Part of a small language model's weights: 87M tokens.
Each number is 128 + 24 x the weight over the matrix's rms, rounded and kept within 0 to 255. Layers, rows and columns count from 0. Numbers have three digits each.

# up: layer 12 MLP up, 512x128, rms 0.124, rows 76-128, columns 0-127
# down: layer 12 MLP down (transposed), 512x128, rms 0.102, rows 76-127, columns 0-127
up76:074123149135143108135133134164137125190154119122122130184119177111107128095161078105101159141119113114151118109131148091174125117096115144123144118101134101112127153117109165133148101113137148128094117077084111127129101161117137130166138121113122119124104125150125133152085137159117092141104091132105125109146129161104132098129144134131158082139104144120101146110201147147107128124111
down76:142084134130166128130100122139147102126133119085131118116153121130142117160152142098155124103159115092112145114096136126151110106167135121090169113134165158144134163143108132198145187097152131102121139153180096125135136104151137145131117134142088153115155094168115142162146142079119139153115097167067105129146142120135104104122127147163134129125095132131134110129122156138098111180121
up77:111163088187137167114152093100121072092179151083119146151159111087124121130086105159083146118106111136153156152123149114127119130128164137123149164177112182142151140103090138142117160139132144075117101130120118134192116153126153127113128103108118151168083116163093121112132127110156115105091133092108112132140145127123143105143133139117138062116111096124074148160184143163136124152091
down77:134109150123123140170125154126122167071119138109139127108087111127157131106141138132080150165097119147163097135088135129093109127090123102147146113148167141145166142129109124136140109112131130149116148088160149117130114077128117150087157118112158078147116180146114146108145141092107126168113165123098128104096140146145117144119169105120095179119096159111126124126110121134129168124117
up78:120068112128135162108172114149149167096113137127163106128123106106116162154127134153139133104158131111130120148126105164124105123137124136128095116137142139154086140139145133146109151144147065146149140168130136124092092145063168157163151150109149125132117109161132111140154106081117115115105147152144080194170109145147123098121106138126081112145122127188132081109111163163157135139132
down78:126102156153134108161117126113135096192163094134085143133149128109136093122145134083137081109090106142177123089111128119109139119153166145100159166177116107180155116121093104111182136101131109117151095094168119131103132110173143134125143153140173077187120129119119162108145117096121116167135132125137143100139151127132102134122109097090069129095140142108123104109123159133125110170131
up79:101123110121125156167126129113147167125157153154070093139110112128110105108106112162197137138177115124106154164144125132157147108087120117118105108148189051144170073141117122145152135149128131102157135121142134134146135164121107153104146139127122117119101123166110117114092093128115128136112128138094082152118148119136106150178149097124115095136156095132114138121156113177116084159127
down79:151141138156108138114164131130121101129171128097118165160129078100111163145134195101114131142147118094159115122132155092115112131105121156091122166122082110155133129107116131158109116122165069123135103136125154180143112134140146103129152126123104154168145085176099113126153131118097128106136131124138071130137127145181147162126100158159114086146178118094120094122119114126122135111121
up80:133092133140128105166137173118150114109101113101155141144131116118139101093144091115121129102096107091153122101148140164101156118129158134129104063148139113171148115112176116099155129135136147128147088102133156153140083158104096147113125153115171176100108135111111142170143112112155162141171131145146133103144107117112111071102174120130132113142115120132142162155116104179102171099120
down80:147153100176106122117110139161135115145127147146147097131165156157150169118120167105141103127142137163110146130098138169159148126134100150149099129124161118130089133129118131157128102115149114127118154129138131105132064115136087131132105087162101135084125082130104112145090134133106098099115115143122130159087121117141162159173168145141150138108116127128125159081158135138157125112138
up81:140120136150110138149148123151139151083140158116138178185118077128132107130103112130130133133164131158132148166145153127096133178149060066118120124095101149139140074107150175082062140124123138147130144131141147115173135118099119134143115157138138114130140127172105131103086120153142075090145104129173116137107170124172132158130124131153116085115143162116149133076125130164132110145099
down81:122154159114152161091126147125095139133143151150179094085113099133155106184104164115122129140141107150147165160134137119136124140138126154118146130190103088091098112156110124161136173097124154146137110140125093155102096119105116130101175095126146100173130123133129115137100142145082101142156091087139159135147151151152147134105121081080172065124138101149113145142151132115101094122120
up82:158131102160119119151121108136137141120160126100132128139104079112083149097144117134156099147136149094134094130116131095171109096115110122153097165148124111114137104143119129122135141139152100131133147087119137090098148151128134176158156138084169144177141143145136130100126123143125147127112126161148124131102116139115142140121140106134126163159136137105098162116127077121084148128112
down82:103121124079120093118088147127134100132156148127063138139111142075128084135064164130171161136122110113149158076096103124136099090132126141156109130145093122086124138132141159082119125157126127102154121107116159116145149144150153104147152139145092115212148130076170145136121126138108109108097134138160145151101114126124127151144114125159143143112101125124106132111144094082154110114133
up83:130104133127116082133115149151113130153089142115155123102107103162163130131150148091139101120109087167082151100098141157118119116124125121156093118148151111109133133079139158180155120108121121126168121095144151139136086149132123117144141150139138145107092096128151166074114136139107119087094133129158149133129068153193145184105190098102130152162148145107142113152147142102120151134112
down83:111118129127163114127086075128131099160175149120169126105127130105104122156104150125132157091156197120108107142127138122149135142097134120115147164148131148119152161105120085115120113115093103145125132130142131132117142117134097105156165148113154107083114117149126124102097100159101142150112130174124151107076156105136133126144107137154125100153143115142081126139090090157087147125150
up84:112131131130158124125130144116109076112153124110145109122054134146094118086135106161108134125130083163173137130145136110148129139131153144077147137138117125108111156114109127082163113132098157154114148119117149162153137131104103151141120157128113095121173127144123137091110150133119072194135132115148121156165142105104144126146126105113114105142113097154119125138124143140092135166110
down84:061121190137151120113098115072162118155191112089127154121132157125124161097153130149115146084156141156108139135125181093124129122138154129108130146125088136095114112144159149155163152135154119108130133098152109147155133141105091105089077111136149131164126117107145134108151117122144133105154109127153212089086157152123116099134138110155157130113136114096127096128143112141137131146138
up85:136095149114128174109111151090151118102115097127114116159163103129155115094116099151128138115160160124069101119137119126127146116174112183160148132129163137101103161122149157149134123118176117064119117078137145104093104131168136136129149097142121166131140097124121169186104178107142114122091157118112129150094116164086115121133125155138092144148104115162134114110081170123154094115141
down85:099100165166139120125133116158145114131171113098173148115121131116115134121117105152113100111133128134158107143129131143117100152101137122070159114107125135135142101143140145096149128127110127147120093138133082152119122106073085158140151110083109130068158122137135114126133151128107114113123114109164139084088097172127136111104112104136125136117127123133108180140171159114129136155065
up86:116114142128105166177141145124143115144125147085127145131149120083118115150136150111111124134126122135128138169128123073107140131155135167114146106120133140138115128101127129114103119165103127107123130065133137112098168126127151155143148119128113118108128122162119146070161154140094151145158146137133092145150136127119149129153129124103130115149084150129134141142114144097144134110109
down86:127120119159150097151134132114101134114112113124140114137133109134161121174117110147121109155128107151114134145114106158164095109122110132124165131164140124112141136117128143136117109139148134142135127120127136147136093121115123134102145108148113102179095105156101130127110109123120119112122121134127115138120144144124131111114143126100143112123122129150143190126151139163107104110117
up87:149105082122134111192111140146131125114078106113119135117139158161150131103145115113127165121134108144097175181121143115134132163134095142144121094111125118136139156106125108106162158106138133128092143107128111115138103166120142086143127129166113132119159118162116154133126122102123128121156128130154130146117118154115199126144112131105137061140153090121159135124145148105147116126121
down87:106165120174154139119101147110135136128105184125144162094122130089124109117119139128095107119137112125174156106106130112175160112111157130100133108132128148131100136139114138146089112129131128121140129153138143131135111093153151148135175117150128128192132136116122157135124112132151164109109159101124096075101140097091160127125124159117115108111120152156138140096127132167066134145101
up88:140113110116127119132116125168105119134132101127179154085148112195132105086162135135143085124103139172118105146108112130131129128144110161112134112107101143106136118123159144136139140098182206089113084098127142125112138149122121149170164116102120148113122142113094142113159128130151097150155108098127118142087093136152144113134147136121168180126156116118086123180097114109129131101112
down88:114149087133140104135153154143160117144099154121122156181125160071120116207129156129108121157101133143151144124140123108172122136144106117123084125166137149136117168099129118136153137128119124138104117105146117142159131124150100106108071105129116106077123148138156108143081098141131165152117169122156106153105116117123116098139118099129157131126124114122127108129145124144129122142154
up89:160114086140186100173203112182103103119129130127131126125183125143131099100120119103140146096087139177146162131137132156112146130142135128156114192101141082114141109143104117106140186148108160143143120111125108112116089131092138091114117110154141133121132160149163125138104070173126119136125136145103125171103106152141146115115088097093127146169091121163116160125146107096165127156084
down89:134083138199110128137088186127123118114067135117127163103145159108142138139137143138136147173132133086103103160145175126150104136139135146096099108110137138102133118146146128125128145156070174101118149111151141152144116156150161154131051128127154110097126115099156132146132138100149121077107118144146152141121133133130160124117100083167125139133135106164119098119129168164128097167162
up90:150145105097122144068115174152153126131102142127150110101158138109145085133117086121124107137059130121112116143162175130123142130109121148161121110142137098083129104095126147137164151121135124109133116148167157132122157105118107093089113110087115164120161126128172130157167145122156094127123104130151144111136116130133125127151149124141150154172153117121122109117134136126137095132138
down90:101099143106108143054105132138135132111103138134126137099121126141141138125120163150151102129167124093170109130116079154114165145153127111135147131117154075136121131155147128174147103116158121147142117096137139136130110093153143138160088131130165096167131091118128106126137171075129151151153150119123110149146144133197140111115122136125113149134167128151126119114101122121123121120147
up91:145131117088143177169091085158180120109127142161106139145109138158118138130124149136127167116128139146175134131109135091119140116135104118159104127145144120122141108109155151123100117168085143122174059083195145126147128125092109112127125131103157137085135170108102122094112073144089096119144148143156106152103151140094111120117143109139118120154123098164131125105119100119130123133105
down91:136153103196119138130131119112144122137092099146122127114149155131130190139157140124110145145108078151149105112102120163121115105106096109125170152121129151112103144104125093161153110159133119105155142134146122131109151130113143162136058165120112125091113104157130140146152163111163090138135136092152087121146090113166105137128120119115085117139122134112112091102170115124117163124164
up92:090143117080133145132116113142142128122138152083154145113122095156119117104145085141122065121103113150073123133138108145169120133121172154127096096086168119151088118103186135160120110146149117123153128145115121133103145121126108133164149111117154119133119109180139154118118103106106114148169115107128117127130091112132109105141115135135157144114135175101155088164132147146098103182098
down92:088085134169117086149117106174104116148105097184092131157105112154138138153147139106091092161158095138152137126110086153131114143134141106142136136089119160170162151128159144138168121182150091151132104170163114150145128107128108119117128152081140144222166116099132149125158111161141155143157124132106140113138152112101133108112131149127144098129161130098128074090093076123122122141109
up93:152119149103112147095164096131142062148104108165143118115157106096099166105118138089143145117101083125115141121102156157149110117104133118141125118106116134097090145130086141148196195083144125156122144105143104126115128169125084110127165139098129151144187134150129142125120123166124138114164112151106145137082121144146159121148118155115136113158137145157130148149150122125082118152117
down93:130162153113134153116115098123113125104086140126165140108142091165126086121140163106136142159100137147158106132122102085118174142111136120086170148167135115133122119121125153103112109122133108141097145103126127132113104106141133145153156107147122128163155154140142138153128098136114132127114045160109082125121139162104119185150093145110123096130058127116131106085139077103094123126117
up94:175152111142118112189098156115105111115128137078158100104128133122157100098094140136149127136190136120121086121143156074079116135120151105155128111163102118148118121089110106075164138105128149109139126088098108097107160134114115104113182176138097130127178125185138089150182183151119141120156128093139151130115127126140113098133124091161130144151144143168141079149114143132135108100089
down94:130092151100130137124119140147080098166134125160127101191142125125085121111079096131094140122106078151116106098094117127143134131141120123144134102149182117114141184145126202106090141140143102078118108142183107193130090172155117168134105156130138133146162172096148118081095153133126180143083128132130083130144169141145099152132116129124133102102142119125135120142086126156144140136135
up95:175117078141139147168117126085138080177112135108143135133087145129108132151132134174106079167149128107133149146110141125075110128141118146115085129127130111094140079158124144116115081137098132115123091119123116119086171138146129104113139159117124145094116110151144158135154098122179100122116143124129122164129144147133129113097133103110133170075138089122125130153121137094114105141118
down95:141130134103143124155091140105116099153123118124103108152151125129130111147152133140139115137160099105157166066102147140118130080168109147152104118097137133114144157150128062127147117107110102150119125138135096142067154141123105124121143110166085114199184106137111120121145109100113103141148133125102098140123140101130094127166096152157182083107135117164155151113109140132105171138132
up96:135127167105133130177152125103143102116123128078146117119127099126155098151154140145083128122115115099117143169095162100112115135179104100110170115141113137150156092147143145122105110108098114129117143123153104102130147154115128096133143123129122116117112141102138119155096132119146129203118138122110132170152141141100145125133125104117112125136126126162107164112136148096142153156103
down96:129099123128153095161123128134095164137127148122115128133117101128123129151104133138105116141143109116119093125133144158140144100133112130098176116146126132123121122136118120145102124112129120142145103144142141130148116117102104123143113124104107115195119118135125131161110153119123114153138137110130138107098109134126132136121137148135139140127130110150135225113138137136124131141127
up97:130132099154129146150166162142148097118119116129135146114113130152103124104134110119154146106120119151125131127109113112135143141101139112168120109111114168165088151110143132119126179076152086142160113103132108123085109106150160108129154143114128118103136146069170106087085091112164115145151157130114164113109108175158124134141124145124101090129124134125105130108118187158067088123148
down97:117172148150121078146118112123141128065092107105141121136182163129133152117111152130107120112125159144111134118089094092162132136130141136078137134160124086128130120122109109158131093116166137097135103142106144111106128137109115130099160125131073126180145140128120109149135145107150109091122165177130157114104132112093129146066091123150133145168078150099137127096118142103145132109119
up98:121182149124132138125116160079111162106151136151156120085131131119105122108106103165166138205111134156163143144175093137157110109081107097081138089114165081131159128097151112143152110122112110147134119105106110130142107142100088129110157145089138149131113122126163096104117095136104105168120139169160109138099100104101107098166082095098122105121084145128099143147109153136146088111135
down98:135093131133154108134159075174118160152140159106094143155132099148180083145176183108116141104162151151155133078113146095138121116127164151159141169115091170147071182158116168130144179119097126140113129084114143132155142152155098086107136150171115144192123126099110112133217097092128097134140069109107125129137124164117141152144092166123130066153102131134115093105110144106143124118136
up99:102118107115115108089129111165137111137139121119127139119147153094174131113172139171170103109148105126174097131119148130126101104138135130110146119136149118138102131116133124150152143095157136112189095106059127135111129143117129095079178156109133155166130126161206122166135129114086114180073152107179135120132081157083102136107143133144133108135112097150108109105130147135102120121125
down99:108097183092091138152147136124105149138118124147165136132113130141124103115140094127152125191146117126104140107109100178148133150114132108153107138099145097134118144112133149103123137117141112155186181140117112117060157123152158076138127114136105133114139129109107112122116123140161102153178104163110083144104116120177139139149127092086132122167149138195149131098159163113128162145152
up100:156130109171108100126121143089157128123086121125128152103107088133173146145160107142159139138112124133125144174089096110162107126108081127133089088140175107144186111098139125116159153108094142126172091151126182155146140141128117110118159185184163128126090119141125127157159103096096115136086151119112145138118093131166133130104130088122125075128116080163104133113163101098119119106111
down100:111116119144139130165141143171154092179102115121098169141179082134136167144103136116119126092134157155127119153140170108145159113085139102133119107126103157114138155110142121163113071166086109111113137129122129119091155140138152110118186116101125113158155137122145146124063066162134130166119125143118080160121127144127110131142119180127120070158118145111103155110132146080103131152133
up101:106101128161125092127112152127141110136088113104126172132125117120159112120130141138103118089137093159149148189138110173096120151104073140176118119157138147158135090116092140114127099203116167106132139078123145129146151109147139116100134121157147158131147129128132154126162094110162133167149116129122119084159120104086130080091114137111114130137125119120146134095116125106163175127091
down101:111118097174120117088136134166141124109159114114117161088180134150125165139150098103134132122121105131130195121132169082138123084162115156176160151104149132148152145131127118152116120137120153142126093094115134142158112121149155174146135114155124123133114141112113132131122154118129138150103145142130177161125134134118171097095146125082140130119124162136135154089146107122130104124159
up102:144138116131169170146118165141107143142125156116148098127148128149122103083138124223111150126124102143157114152143150122137113112119101161084126104114146097160096141115191097096157079172145187142132139119123115058052124147114127165158125150123119127088152145159148122125103123140122103149052156193176114148110099097111131144112108160151123149081132105146114119124115089134147122135108
down102:066130133152160118110105116112163094191158132130121140176145123108155140165058170158122112124150090097106148152121076125107112120138161132115120131148078101142125111122115124092138114126149130144144134170138167116082130111162133109132178097136094135154126131114097163120146122092129099124073105121109141096093131075148122126120113166112097158142113062113150113111112117105162112067120
up103:149140129137122143151118146127119089151115131154163126147107128136117118076080133127167098133131139123116138142129144152169108101131076166110147133141071124152119133119105141128129149118125143116157094139132196156142106111092131077126110146079150091129105095045119097153125103111140115143141152097171144101154114124128147160138105111131132109096144112162125151143147141149123112149093
down103:138111089128089137103074151149142143119099131122136107089112157148170145158153111112096114158104121141139085116096133129119155077115131103135123142129113124131142122156162147086112161160166098123128093133169146133122098098132127076133104140143151162175124163106138148122132117119115111086159137115167126130132123108099128143087090168144122139140103101145140154146074121114167111082123
up104:117153117142110158133156154124112163114104121115087113122122107146112147150116095137114171143146144083116077179113141116120146100152145120183109142141155087112120107127139131099156163116106126071170104153128089125133081155125097097118122104084139182115123144135126141147086131115146129071116142153138099141123099131127148117139142148105130138157122129098137107142173094184119069093131
down104:113131117154149147145165081119154118107130155140162122061142157157137207123155126142157107144132116103103126122095143099141162107112092092117113178109141123158155134081114097122181123168151084080121107130170121122151126082117092142121132149138129116157131112156128106152120150145110138117130086149130097119129126142146104170097134107112104107122146108152123119146155155110136132112137
up105:154130138172155133106160133121143140099116197145141109079120141139141159084145135116160112093112156161099152142156130129164148120123093120153150082167153099116127111136121133167133138072156168129096157093148099158125144114145132162061136110130148143156099128137122115114106110096111087118164095126139124146168108099147157142113148118105131093163109174135132097117092123109132109120105
down105:143147096068135118136115149146102127128173108118136170198171123104130114115144072156112145143132127109139100151138113130109157132114138113150131156104150138124107122128107112112136150126144132106169121112145090134130107153106150149130061101109115127107133120151126158087124142143172119128103131148121113106125142139144096125136149152163149106125157130134103115142130137137129152160104
up106:173125163126106111117154106157143120132158161092102164132118107111160118139144151112136138141150120131128136141126119072115092146130076105151106096113123093134120132126134173156137148137126118148100132073163115156148114103165109174162163186132076144137109145060111114080131148125140135105109152160108136134112112146090139129136092129138086127174157146157096162134087086120171111116094
down106:137120079100163130108071122106175130140134120116184136133128122163103101068130114071104163142095132110155144117140164183133109130171169106167129154129091138118135133128105094120100127156105171136106138180109156084068148136168156129099157100095172147160143150125099105160133150138117142127124140106157123073138148154127093150097122123138109102165143093107096125133124135144153134137168
up107:105091131074145114142161131147137145103086110124140103148155074127107107146137124122128079109129146125115114150139108171151091155166180138147107068139103180123113155092115166150117137123114091108050134117131099116128152123144118137131160139106159098119118116125139080133158130117123157134119110139128132120147127123136134159120132161122125080146099119101123083091176133124145160166168
down107:147100121106103176104127131148131143124139127155102151153148128099138130127165115113101125135147156108113143120123131085162162132120101124129164147158179113119149104147161140148125090102120138105140165109108078177172113136124118137160131130139118121142152116132131130102108096142135137100138150090104089162121124119084120113135153095119138133150147151123157108130135112142139078177149
up108:142136103116146180127145149171110111137157115122132127131132130144182123136102121148141100097138139137119148161103118105144100128102097146132112138100141120163135146116116122109121149097140090121141123112131144134089120135121127126086129112143138108141134171093084074174080116120162125116102191130116105134129140112085106153138116137088113122078134154171157171127116160111114101097098
down108:189121151126146151118155125143153116128124170138153117107114158157111115130112101095159135154099155144107093113110091142112097080117122107093137135116109107140140122110151132137128118109092135092128112163111075139135095107075126129139132114123118177198138096112124160109125146109118121134161110107131140161137144093142121181136117146133131126137139088093120157135114131088133148104097
up109:137116124142174130102139142145129111116087105176123076120079124122122121107107078143151138107126126117126165097127099121136108150179114143135088116125136109123116143088125192134105142135152108130142146145123146195094113122128116144143172167130123108157111134157133062164081092136120136167121170105122128147137143087120140173143163120132103129121093135099128103106117137177096103154109
down109:139107158105144126199134134132111148081109106157130138145151136099117122131115101135170082140097130165106116099130142123132125093138115123072164120125128113123125154121130143164127125151130095102124147097131124164148116114198104136160131129100060131153150167113129154122128173174155179094143121057121112102134115123137160115120136105133109134117069160113147131158095103131138150143079
up110:137119131127111146120111142141106063123142143147133097167159147101129115137113101143128103141097114159149129189133116165102109111087083133110140139116141109113134144113098109091109125117113155092167078112166156134161140129172152118132117099139118111165165112162108184132151108172132133111129110118111131101133134125131145092143174075114112141131152147106146118124142137109119138147124
down110:118122112118140122130142129124092176104140105130136153137131145092125123178155139128130109135176138115130150137100133109140181108127142115106086121159078102111179130175111142109108130084091112129137116112144098136105116093110146111143182111094136139176146109173139139119130116122099113071131185102128135139158115126085121143119126150096138146154136129150152135132132149112122112142154
up111:163109116087192121104139129108099128107194105160174139109136113119130139113129093140142090100153140142152123149173116153130158096146141113118110128171090137143129129086099100122090126109114168163144118099153125105168145136134141131150126141097099151099169138114138141133139094127145114177095142147152142144116094122178168105142146145100154123154150149156108123111107142077121115111092
down111:126115112114118152122127123098138157142155142136141113124093141166092132122143150106157137118134159148134110134106131134121090124139146177129109134126117107110110127137102141133172104120097161101174144137117156141119122123120122100117022117114135121102123119124127117146154141143108173130146151147141123113134132139127081051138123125123138124136174152134156165107120129137113140096135
up112:148118118120177146139095140177151172107093129081114140162105131160109111149158129126128097113110121126119109143139104124138132127166138132137134101141159158137138136125164150119099147157112144093124107111113160118128101135132085156139139132104143182055108129136156091101101105122111113110159154110136148121109150140138148125121185127123147137105104140126120154135124110139105080135123
down112:105162142120111131133108109118125094143131141139132092143147106123118156132164161136123143145115113121131127147074113104137142132176124129125138137152134154099131165149143121118106095117140128150168153107170152121144099123110134149144127166135118131039145111155140120123137122128130116117157174113142119129123118121151099141142150158128127114127142147103110134172114101127109135120144
up113:120106113134122142142162108170127140107133105130103112142139132166142159090120144127116167106085133163134159171145134129130111099122132128112122109138117139124148124112133076159130137118123143107141152146135091113138119123139149111122135098096145120154108121122128147089155090126098118135100089116124127102133127162105138106146143154117107156141132152128192156117137154127101118125131
down113:105142172117157126117083131092161116137138125126114132102166130138120090127119138151100118137132143147144117121074122112083156139144153137111080137107120110134138115099089130121151152110126124109127113137120108132144107117125141128154137134107140070255093121137159126128153145082118171130129110132139109124127140119132157143138138132139096123150074144092124097158146130099155128103109
up114:202099127097129144124183143095185143118139095108142119118144116099090143148119092120138127141107128125138119104106122165103110147115133176082128130150125139123110162118126138128076102125104074122131101110128122088129186125136123151112132171109118109139126101127155128136095150118129109176151149115129161082146130130131111117155108172107126138176124142117088123135158141141114059114119
down114:105188117158147135135160126157130142111113110146128107109070131118145118103162139108098130139142123165152120081149141090117150119145122122124170106112142097097182122095177127148152129126112157116102132130131115148115118145150100122165166120141136109153166124133119115078174120149147117137103112082125140105161106127108128165078113158101152136083133088147162149098131107136084157166133
up115:130117131124116164072162130128141087197088100150152162166108110115122117123145144120119104122126119159112118149126099160129148146094113127107138133107140114128131100088133145139153150085134114121162117134121130151081137126119143103130125141144183098137105108129094144107110148125092148138131164143118115113103086133132136109158118134103123123096127133128142126127131151119142112160085
down115:149136121130084130124110086123134147096144124133132119116156160152157123168135184142147092162103144113121107138135106154131135081137124115121153139143158080169112144107113126106168145133149118078123128152100118111135123158108137097148136107138123139200118116126151121122152114167121064080151072135124108120144170113108128143112149185126092130123102151127126136123124080155108158110121
up116:132106137155131160118107136167149151106154076147137122155158117139128113176123116157132125098150137132103154117127147109142111133155112122128150138124118152132142171117109146114153080093141108120101129111139119118129112162107113120120130128127139134030111134127151143080100126166125112101168154101103127133143129129117137112098139144133105106128164129121130124129122105133142148148143
down116:126126138160127105113130114140117121125108155133144127113132161149116132160123130141138129128141131118160125137125089136136132119131148138120153126143140127098132113126128129139122109146122102123141128140136143133148157124135126159141192137119117145000123141141142129141141139129138129139116127085129133126112115119122114124143126139138132133140139121134115120134148130140121114145122
up117:170124122112164129116105157203074114108107130160154104161118082143098085130137106124115153119113100117123141141161141110119163146136073141116116120152170156122161120141187120123101155133119154113144121073119153150124135140118099116144108106134138112114142118165118115124162113141169118152151127166127119127114102141130120095104095115093109115122119127137126115123143159136129134143114
down117:130147135112138154103148173153120157144101131062157148090098125130181168152106101103136115131159120125160094121111157128108145097106117131097081111087129122138149101135141124090113112142152147144121145107178149105105127154139133098105043150155119129162131141101130122134102140094100113134086129214114138115117098090148097152134113137118113086104103107118121110131152134128099144137152
up118:089125118149104155125161179163097175125095148113116135140114114124095134124156114131130112149151114162104120163114108130110101161163120136164096111111161090118130115114150159134163138094125177087091116094147121103122096137187105151096123129176164173146148138142153097097140142109108151168153140103089144154085119158156132157138112071122120135094093147109148162120130131127133117106158
down118:133142135097119138127107104148125100128167127099149157142167140104115132157127107107111085131100120109094149111133149079128150091084187153094125201112128143177116145120121118127099151155174151106158155098166127125121156105113121099156102087098107135168184081144103164146163150102164130103121121148129118129121099093094113118115099164151151133152114149123113143157111131170078115145126
up119:135127110088144128138119170080135104144135144125126108144141147157117079133127122175108135100106104140102101144121123097136152151113118139144107131135119083164113125107096099183169150138171146086098153138148096084111121131143139105123157153109134114123135130124162166108167089181139163120143175165144132116118125093120117107124120128140130105118119150129118147116152140098130117146119
down119:105166122118152101088115129123142140142135123141119168142123123126144133159147169125094152077158127155130114133160148129115155174155138144169121094105130121124152163155049103127098153101127142137145116126129109111148145109148085060103125121145152131176102114155088136117140119120143145132140115117093119108143110123103122141108095104086128098106123119153128153108128130080129112110147
up120:136120141149088118144181143160109145163102106140128185107135139105122120180124117115114120126142146178134113109136107109175084165134149153131142117154074165135154153116122168151096154158120138064154115122109137167157124114162143103107156139112161110137139128118141128104153131133161108107081146106144098085115092155154131132107151100095150145090153091138130130111114175125134107100088
down120:140164130121175123105125141105157140099127149103130077119144080127086153088140151140126145074138116081154131123161124138129165125119104155120131086100120126133121140105129161112110150143131146131148128132118144104114149133124164158114148143164150158070154144115151107137119139133127121103108095133141130171156126092148089084153122127147100136154106103118144184114101077139159148107136
up121:142105127102129107168179166140152125145102114127128110138135107144107148117114156127155144086124102146182116128134122160112117119141105121171103152118102144179093083087114147137146161151129134111115095125091124179130092084105125124112170145158166101138149110125132096114130163156102080154126135114138124109089110106111111104123128094147111120154133133116153119147172129105141208082146
down121:119154154139098129140121148123122104125111139130158119074151126112131094156090138159176101107133083067091155126083170105173129106113156115120110134117099119118135165144125104066134128135124110082127088156149139125102132134137117120140158129152156095197139147139144206098117115143156114110166135161115140140109146115157115139072087140162131116150119124153110109169113123175167105066170
up122:155133151096132125106128135126123115160102140107120138149161159102137119120147116140163155131124155113166127161166140145096119148114125113126122093146121116071102124157096131114120143152108133113110120083107102119143121154092139129146165131083096095106165149181117133192124095120154117124156112134141094103095126138135122151143150144116119134146158143118151104164131146136146130179115
down122:092142140130130125145057151109135119169107096156097077090129139123111122132146094130120129118167147111076116160129153123108116113097089118126099147085129115139144111129141107144179142140125125136130142140134155109110139142149121103144156157152127148163124108132117160146137116139113159124161112067138126133119123107132107157136119180106158097133151139121147110149140114142123145148152
up123:112115140154092136159153110128138098088110117111168158130129098115117155136111139082143150131097122142091105160137122137135115145131114117117136112089129108160106142105168132123114144129091173124158138116173135122130113171142129129115127119094151155136163163123136089104124151068101106090125109124127143109125145159137163130140128149141097151110160144124105134135136111100133133127104
down123:123127130133118113143101097138153106159106144111116153132102111120125131165140129076140095091149169098144126104106123113096128139166154140116102156123118101155121156150176081143150130148135109156115162118091124101116144092180137115100111161161123147224152164135148126167126143120145118094126125099101116150128152113116155125184106100142150108104153137112098115124144103122152109152136
up124:136085076128130152214145123148138096129095095150170154104154149102146095106092141154123106111148179135094102147113105143117128146117149125191120092143128126160119123135106115102152137116126156112129112143126137115093105114136092102121149128131172134132118106127137167134123131125084129138141135164160142137105140149144171130138116086110118104111136120160117127134118122114127144184112
down124:165157114134109128098111117162131118115144120094146160088081156147127154157087150108106128143136120124100112111156165120139125093088144143188134148110127130144108141100120142058137131159129096160110157127163126145126116135128150125153162118142120163189135128136154146167151107114141152141078105119102127130075160092103124113089152155178155133156122135135154109118077116133097063120141
up125:093147161133099134168147132165122115174149119139120148137113124109110167131157102124106136079116192127138166146140110146133139151135119126114153094141155098114114155120144131122136156147070138128120148100155168089151156137123158132150201134130121107111115093127116171122095096101132105127128115118138090148144148122100145082126134142124133105098106146120109146170106150165111102093127
down125:080109156108150077120097094112174135148147112156113093076200128149106141162135085141113120064097108146170144133141116175125099128130121178140109124138172151106119151132130138149169119105122133126129095120142153124131097092125181132127112146138115094170119138130077113128135124143118158169168148133130096144118137110122181134094164063114104126115123148121118117145096112133154083099167
up126:169101131116124127149132148134130137139153122099145162083119129096112072090117113132127095161105117110127152125133159100127120110144083106076164117114178108113134109154148156113146121137128131128115093122135122101141140166126112096114101135086138106134090143135110107147109137147148134193147160106119111157125139155126114138108117129116128128136144126161111155096098146124120134151105
down126:127106136118094131180145132172087149126123165163164144114112139097118139116136129113098149116118100143116132120126133098103158073122142103096180139121110140126131116123122120139141126106115134101152128144116128146132128117126139138160051125125092128163110117139118139132129134116163125164155148080120121140128122146108138129119151147152160136136152114157119200137109147108113119105106
up127:124104141129126147149156151126142142126134124099120102175139130106117158078121141096131133091137149139087173154114127127104111154118132106162133108133128144128124147107127110120124113087135184100147147087156123079124137130130162147142149137143114167111130106127116128129119147151164158142104121120120127171125098122153143158142094136149143088177157112075136199146136136088112105141129
down127:129105103174123122148109132079101136094147164105162151147141111109131103140134081162123135096100152150119090070121130125172110101140110107105165094120088096132134118138138139153115117142138114129125142124135114159140105141132122140114160193136123150217134153139146130107151123132107130131141114114145105123139149109157092072114132115117117105119117122158121176123109131142100137139148
up128:135116133119111106123155140178113118131120137140112121115123127135127138121080161123126142143145143129136146139109158147123114128075142132157101139137137116114110084082083135164173086141107144177132132100136126145104155183146113092085123161139141176137105099141140118092141160110141097155116136179113152153115119110105123123084124134127133133125151165118152113194126140101127079120126